Part of a small language model's weights.
Architecture: rotary positions, no biases in attention or MLP.
Training: a variant of Adam for these matrices, 13523 steps.
Each number is 128 + 32 x the weight over the matrix's rms, rounded and kept within 0 to 255. Layers, rows and columns count from 0. Numbers have three digits each.

# gate: layer 6 MLP gate, 512x192, rms 0.0771, rows 120-130, columns 0-191
# up: layer 6 MLP up, 512x192, rms 0.0705, rows 120-130, columns 0-191
# down: layer 6 MLP down (transposed), 512x192, rms 0.067, rows 120-130, columns 0-191
gate120:087158143115148179132138178124111127120149083088107151108095151123107173099078140139058098164149172163123124119095137106165118092134149164131134134187088130102212144122136151112113120153118144121149173128100158155157101130110054132130150171137096129133122146151103076107142071099181179180098187124146078137115084143151162135174065158123139065177111184068085153076097095111127133086136138148117099175122109144168139125157108114145129111112139069080185107092134114157156054070100134145128145153131126110098162059097190134086107144148110182166139115154151139125137093147127136141
up120:189053071093121086159118050091130141097164097120160186086128125098149099118147078152150187130137116114135165190172151087142107182070092122074132135100141124091128116133110098136133114125160107102146123166151150133130142108105142115119097070178114118128162057119109189116079204137101122109145158122115143096098171121106072078091136073073152136101106118187127143135160168167153138148128146082120183083138095157114142125115139152104125150179091144099100119091174106084117167170126147143165144117127114116146082142125117078133085183094120124151137148131146083127150118050126142130
down120:075113051097152075149116149101119184110134116129105135136100092164112158107148131157097120145151197089157150171041101097147137178078203117133102105150147187082100090130125105077098101104153091134127142145089125126185117109136070135131130109109081062133185105129123130157071109138080133119102178117160141113114145156155097100150114175136106101156183173165093133039118124189120107187104132108135129162112085078110125113088089159089114137094128111125162086102149129148118134120136116077108119140125102126134144112176156152079061136083107157146096120104221136120083113118141150089
gate121:066176120092146156165058113173101052095083165165149099114147109129173124053113134132147131089123132110163169168131121114126076160110107166112136098136144184139092104116158140057159129132175188067090161137127047167085137132136132080110158166134111135156122066177147225198173150099164066142120105081088061092087073103191118190132134078128147122109104109124129131121143086111143109092058153149211188148131126176163167150151144140168132177078096093170205116062135114184144082185150132171161135122133113120135082156093112153098116135108109145152134152110102117060070120130073108118
up121:139085138115149160026063141087089142114170134121096077140161139129092097157192116090088170137113147097087097093134150137126091112127119142104178104146109117137108180096180116162133166095129085119137085152132119224187153152134103123105057114169115088133152135139140148114058158188124120120139120131145162114116112144129151109131121100136200105087183111159159171132119069109147145118246100182084123104147102185153140066102058061157118117080154116125107167150064088114111158065085124125119083157083118154051120133183140127091142116120059088184027125144171143137129128185156205193
down121:071198124147145157097175075089118106124132130171121125106205182135195152131150141161115072124106243120172177134170118126135145106152192153167148122131117121095075102160087142079094115138193145100085122135173095154115139039174211066212178126129160138106106109184171178112126143086172086168119104120105117123088169110103143177120193150165134070146103131145146112175159147178115105136152122125117084105133154167110169119164144128123055121126121058135131144043119140163125074153129150142132138117120125144137099156114190206133137143124185155139136130138131153113129133096072157139
gate122:084131147082088176159113147143123166122106093162109118099064103069159169041173120178133048133128134065096106152127189125068060093072123103114102104102155103106085031150075138146115127180117172110121166062155134164149135171074111134133144118105177118121120148162139111132096161143112141073133119148155138117082148174128130105108146111073174150067162112143095168074154143109196128059110169069169128159146080130109166144120105095116099134196115100083116119092085136163093104123128085133125057121121154071130143146108074147121109141119094078158100125151114103102160135214119120179
up122:163174080167146135115133101097162136146131125113150122205165084163077141092120133150094166104108136159053120123170135124152156138107103171096087139129115142123170118091110135182143181150154069140117106189060084133114090138143111149121119157142143082145197082130131155138093124120156122122125104123084146144096139130174110068095126125084197146113150124128160078131146165204151074144078171124054128139135137175079128133113101115084101089152120131132167117173139087174070114134136101111116097091168146152142099126132110123093085074137178104136139064123161178094166152118101076193
down122:148118109087153201149105139161143135102141128115156157126101078158136180155169139138146087104152173166100144126167108132126139135108103124113069072082135074137104145152062162127141074066159082124128161114084145096164104092102152159104070113139116215163098164156177071126129111168150106110146132129129175151114143175124132134144102111058133112121109166176096109190144115133134061110161100152124150104102119135169165154168105181095082165120117119085136121121124126153179108102142095090105117125067045091183085099121103131091180133105123069128093138146122082150163140148117102066
gate123:167085137140117121047110145159059118069148153112177133107141162161147129178189073104103179131125156081121110118120172068127118163153150089179133103110131124181174165162106175109096156112097100073168101158113126093114102109125103164136094167143128111140147195112167100138136120200161137148142149157123112141234154090114175167134123136077130150097156115130130114152142132196138150176177112127164154146178034131191179181092088183118104117155154116145100121123111133119089126088191174147163137087121202189155088165072163110096154107090135106147141090172163107125108109173140115107
up123:126091082108173091104189131105138152147121153121159161111147129132127048132139057139146083108139129080094114114060186122195078163148038115122151095087147114133132152167155129149142179115086148069158138145128126121122121205202111106099114236188135116121100106142137169110160085107146082140104194095118121119131083069163173128145169122071151066150148134142089159190054120157119126144110097082117125100108092117095118150096163155163113066113068114155155095081089112113133099102118180101094145080094103109137160108107129115140141128156109111117135140101095156112098145135108133144
down123:187098166080130125117163120143074132087115153169120124082071054104151099179178114108126133161152081139132126120130143143110088165108132127116120108134118082177165163158213193164136105192121120119147166140109153105139174130182136167126097118113136109110087148107139090109151164152147134112146142139128150144161166157108100137084088127082117149181108108127020065135167192124160087113124185101130169138117078100113123131130147161022157111135102129172090118131152133111136127053135138110136122117108145158133136030147136132147176177133105164092154138127123110150181070141159105117
gate124:134086089154126120132123109105105140165159080140115155121134080121111114089147165141072086117125142153083149118116108128105136114131112172137111113151155121135158059102139178114104085116154163165139112162134127137181145094147137095112099142167101215095154155104116143150106130124090147129108165106143168112101126132122126165163112167132104097105097082080167149116122186174135101197147091119125181194105094138167099100110114111147111196091070131122099096182104125095190131116117078133158156153095187096091087124146186109165166082100136115113116078126153129138104152118054157096
up124:161147173137136101097129144133072096137137155141159157107144060162094109093152107125136125091126116132156120105087178152136165172136131137111117171128114182120183141042088118127107073098177114154159131151122140154148142148119194143103139101154091141145184166096143116165173073154135157151140158116145176088076103108143125091129078114123166099157131135148155148120136119215163125127174125127091171138098141101121124078125079128185149101135079125136165162171080135127161127185174127082178170094060138108164114086188120131115105118162059069108142072149143132120100155134068113084
down124:125109138153134114130101147106134157128069125137168122125099131143088149136098111212143097132122057140133122132092147206059144105134094054101209119086102134167141082122128160109172133113156127154108103148134158101103151184107151158099198139126108092165121134095116112077112099117104142132099113179155106184137060110130130060140101108102181064086078123141102146154162094146132167103133141117085113133115209095137126112088138127141133161113104101138092172149140130166082159114115120046192135096122161121107151072173113105129107098133115104176145056117129147114102152141086140100
gate125:157059116116127166165097134091109155114125098091142121083124105055084147099133118129122100206129139148158139177114107132166105101117181127138133105096120080171122107151124104143081092158129057134120147119118083130189060100107104165132132183176140083073167172124152145098119141142116184104140116159157150113089180142121119095104039138139162080112106115132134208146143202201114093090122155114144098134141066109106162139074119136117135156062108103063088116158145110094113087097161146111092150139081159103136170105155174110141190137138129126115058104092120136150148109158146163138
up125:112124106113137080187148108143172122123189127166146106140065056147099138162165152142104146078153118134113163113054131143145122128164148114099086138121165147077147142151141164147085100132127125085142127153135105119135147176138098117111112139086147143071169121161142072104101164085120172071132060149136118119142156073130060152164083146131084147146117080141150139133111130101154173150170075147122157138073112065152054097138156113120139164134105153131113147139120186184138157141056093126169153076137076162103077126121210121136125156109111162137154168199165119097118092102113160094
down125:128134115090108172156119126121173139107099152088142132081104129129157107157104120147198056099117212125128111164127111052121144144116144083159190117123126126140170114162099095123106151108082158106136133132143147173102165169107152079133080104137115161107153148097042145125181127096140120124088179085151085028163094153053142107111173116134106142095143085160146113127148134101073123101116129065137106090161121129123135099154146140136122093202115103124147161124048036109101161090094152102125084111115125077108119124115135132155134152126105141199155158150146132110153180128150122145
gate126:194120112188128139150150139096115144129083094119137131183072187116151158134172171095149157149065142107135132156160217080129131163145138146132148101158158113108127130111097198157123166157084149100143196107164151122114085122113173133134157213139170102217104131167109158083137142083118115144141143050168116112140062191122148141131175158133133050070072120130120191063143110148143169166159133114133173169138094179104155143106134053088132136109156117097111119097113108154093117137201108096081084126076183156100132124140138136092130141131118150175137172132150165120129101139110072196
up126:093077069098162149136137149121167085138104108094114135115112132155124126107129132114143139156139142153131138112102108097081120127110096099083067172104134133109162111138148113142081157130165127120145119164142105175134156139075120092068134145116130101117184112224167186081057155121099109197135092110114122127110166129109091178184129086136161081127091194112174118100185188109109210142082114115134172166085142071093122033101129063108053107107045142085164100105098134149122184168093179129174094147126136165174106146133196088125153166149066086143093129123155101080162097078053148157
down126:167138078132133166140143203143166066182174150103085135110143110083180083123116149120166139140098131090101171136124080116140103117091141122124086112176106073114120074125112167103120110093102105196162126164109123143117099142116115059116118139102143120165117123117141137103101151106108113074104129074078152048071100121158127127121108132099128056084091170224110171099108164086096164139133144162101120185208136159139145141112119080103151156118187115122172169099164101154024134160169134163130103143139113071098106149143111177060086183171075169197112136090092128178107084098117070196
gate127:123134149091160105171126157133191083101147115074100117122136117123143135136135119194116130146123122148157158130109131089132119100148123170084123172186161142144135145097141094171103154170111168143155147092148083114102123179062117106101229152142111108060109069169122128097129127128165116140127072109189131122096100092149075100131138125123105106120124148139103105118132132176148167098117133143151162144128127129152123107091094131163113103110081121116208141146096081171122107177099088113119126145174104127139163113165148099121073093144090184124179108112150190121098119144074134131
up127:096118158134156112121128144114156105218115145120137189183126081220098148146091123107122140137142144247123127129127096101157182136158147142120117110148096162108149149114133130150099092149144119148150097129097118081168126085190059136136152107127080154135102131095170109162094126177124112147172117107147061099158134168097170092152075152130088145101143131152104099113155086155106092131151110083079124163135163101122190130152087082116148152164099150100122172123119156163106153147102165110119105133125158111097173140125099153117087167144220098151134159126133134120101083118129121169
down127:160150098155100167112104182165061124110189160092123085102141207022115085130092079157135107142112113087088082076142164147125114114154152146106072125182079100151134129137115111187084143135096118126146092109156175136125182116094130138109106101111160170127189097125135153173138162163084108143119162110081123158152097136159127135124136126094160128135117090088118088152131137154171131117146160114166129108131082109105109142133147091119108123137161078136111102173166145092078163091073088138102158137146150139147139133143104107094082137105155140165188134115132135138150105149149131196
gate128:142147139141121098164118106137096103129100135154144095152153156172123151188149152091082119139125183131144090147124180091198079140118139151174097119187206149115126127136139146147107093113132071154099096116124156127135145088158178112186104121157121154077105150128084090121065084091201129102151147124123091099120142171087114079118121132101145131166134141092180095147062133112142117169183120146116207078131058116180142127135077096150117075135128064154096163103124095137184112133150053190134086147138162178131158168100166117130091133125161134125146036193167107181135110175135105137
up128:122166113105126125086171135140159166133112135149113143135163112109131129033111098104090107144173138145130138124135120125153125114109174128143135153126063151117154194193080104122093139121155158161145155194117134183169186163111093154163145113119139150154102133104190156148151146090075133135085166160133159131197127095136208159190064131119117188120107095057059128059169119083159185178115158129110154108135104191123120140100139155143125171137171137130205100174157110100105141127094136141141127103164121156178142149170099206088146154133069110162130149104147150110117102102134149164
down128:137190128120129116106167165138139143083135108129131117081127168087118207133160164144040187090184184143126081122169133087102132094132178134157124123149146151178115086126153160073113136102108160138108107125116086162176147064094159078145117144126121129153105159200088142096079098102163143186181131162172126036117081143115092148134159161147148133130129067122137165128104147158141090140121142193113205133101139134180139140094099153153128086165133163186086155096110099167149088153177109155179142176162127123124194122144122105173134149105176150142153166161125100162110162136057151148
gate129:143148161121072142114106127097104209171123217176140155135167144125166184101150195131133133107128195120122121156145132108124077106114141111189178117169136117095124101138140143134132123118135119133122072118159078096118107165162191104143119144142097133157191139139104146128076139148087108145141137106133158096076066144183117091131130084132159096116104135060153094160079170110157079139133147138143120157082096157130130235167134109138126048205104085119082103067076115171091129120153117141079111159117178125085126102112125201136146200180152210172060087143130174131142169178103103134
up129:072146147094073147103130055099136155089124179157110138174085136127137116093118100173115249143187135167129118122138071137103117161154124132198153124125117159136160118118149103137113135115151171108161150160122116149178095139144157154131126136139154150134137142159200115143171129123051093117123090130118119104148115126147133132152084075169147117118094131116088101104161068105160125173101119098158119167104114130133137230148098162138132090195138130211108113116131129125095056166077160133085125110147123118101124119103119181128135193090129189118078111124089131122137122159155075142
down129:109157176170146129155136145142077117148069179140092114120140102101182154168111154178096151118073096148185098143166095158125123094116186107149151122177125144122119101157114093187153108140205169110076089135151117105155144106150162094137117172166101189111099101175103123116128114124129139177168142136111120208086111119174123109110138125096134172136121131105171163195138135129127095107161157168093134113119080113204125135169078147176072115156157155107122164118099137154115109134201136147084118141101140126113132095115174149173129169170123204065101127096086135167200129171131067131
gate130:099132116157156179135140082117135089143156151068113114120114211086154175155146133155117117123132154162178112157137142101158136096133116148144131191109107166109199137121076098121144131143123149083075078109128145098170174055074115124171162172087118101126089147090118061121136044119115108163114138121100132096177155153112083113155115145124129088153136140083108164108116156149072103122130114153113164128139127113118131121135139118122023127084149100117152150193167129096069146121148160120096142124149180136150154137140199172162161071060157173136130145128140135160085146167118146139
up130:044131148096124141118118125110135119183158063130144101086127089177114152081104079087176083131062115190213166136137189144091143092081126117151170163160104099156142065131105098102108184152097154095096143146133157121112124128119081134107142116139121090176139077105134107082085109108150139135161133105121179123141080183122090118110117129173175053100134097081099166140088165123093111140125133169122129087105132101132150102093171116186091131146138106113170093090173096148136134130129153102173123152185186076176158103125153160188141113114122120111135113136105139159114108155131149161
down130:157131096139133122103171101216173132147093097113125165184097089159147188193134123136161179146198057089090094115082131147140176155122134167128129059140133146149102155141173089135094076139129131096148106112133213128112114149169071066144128180102154127155119126125145114134123138131115127134115110129147150228120164120186113142161097132107087111151137089147145154129142112149114088110119175121128146188110105147137105151150126088192176155134112121114168164087097140139206117115147191131105108121121095076105180140128116078139169132103168137127132148121103138121127155135169112147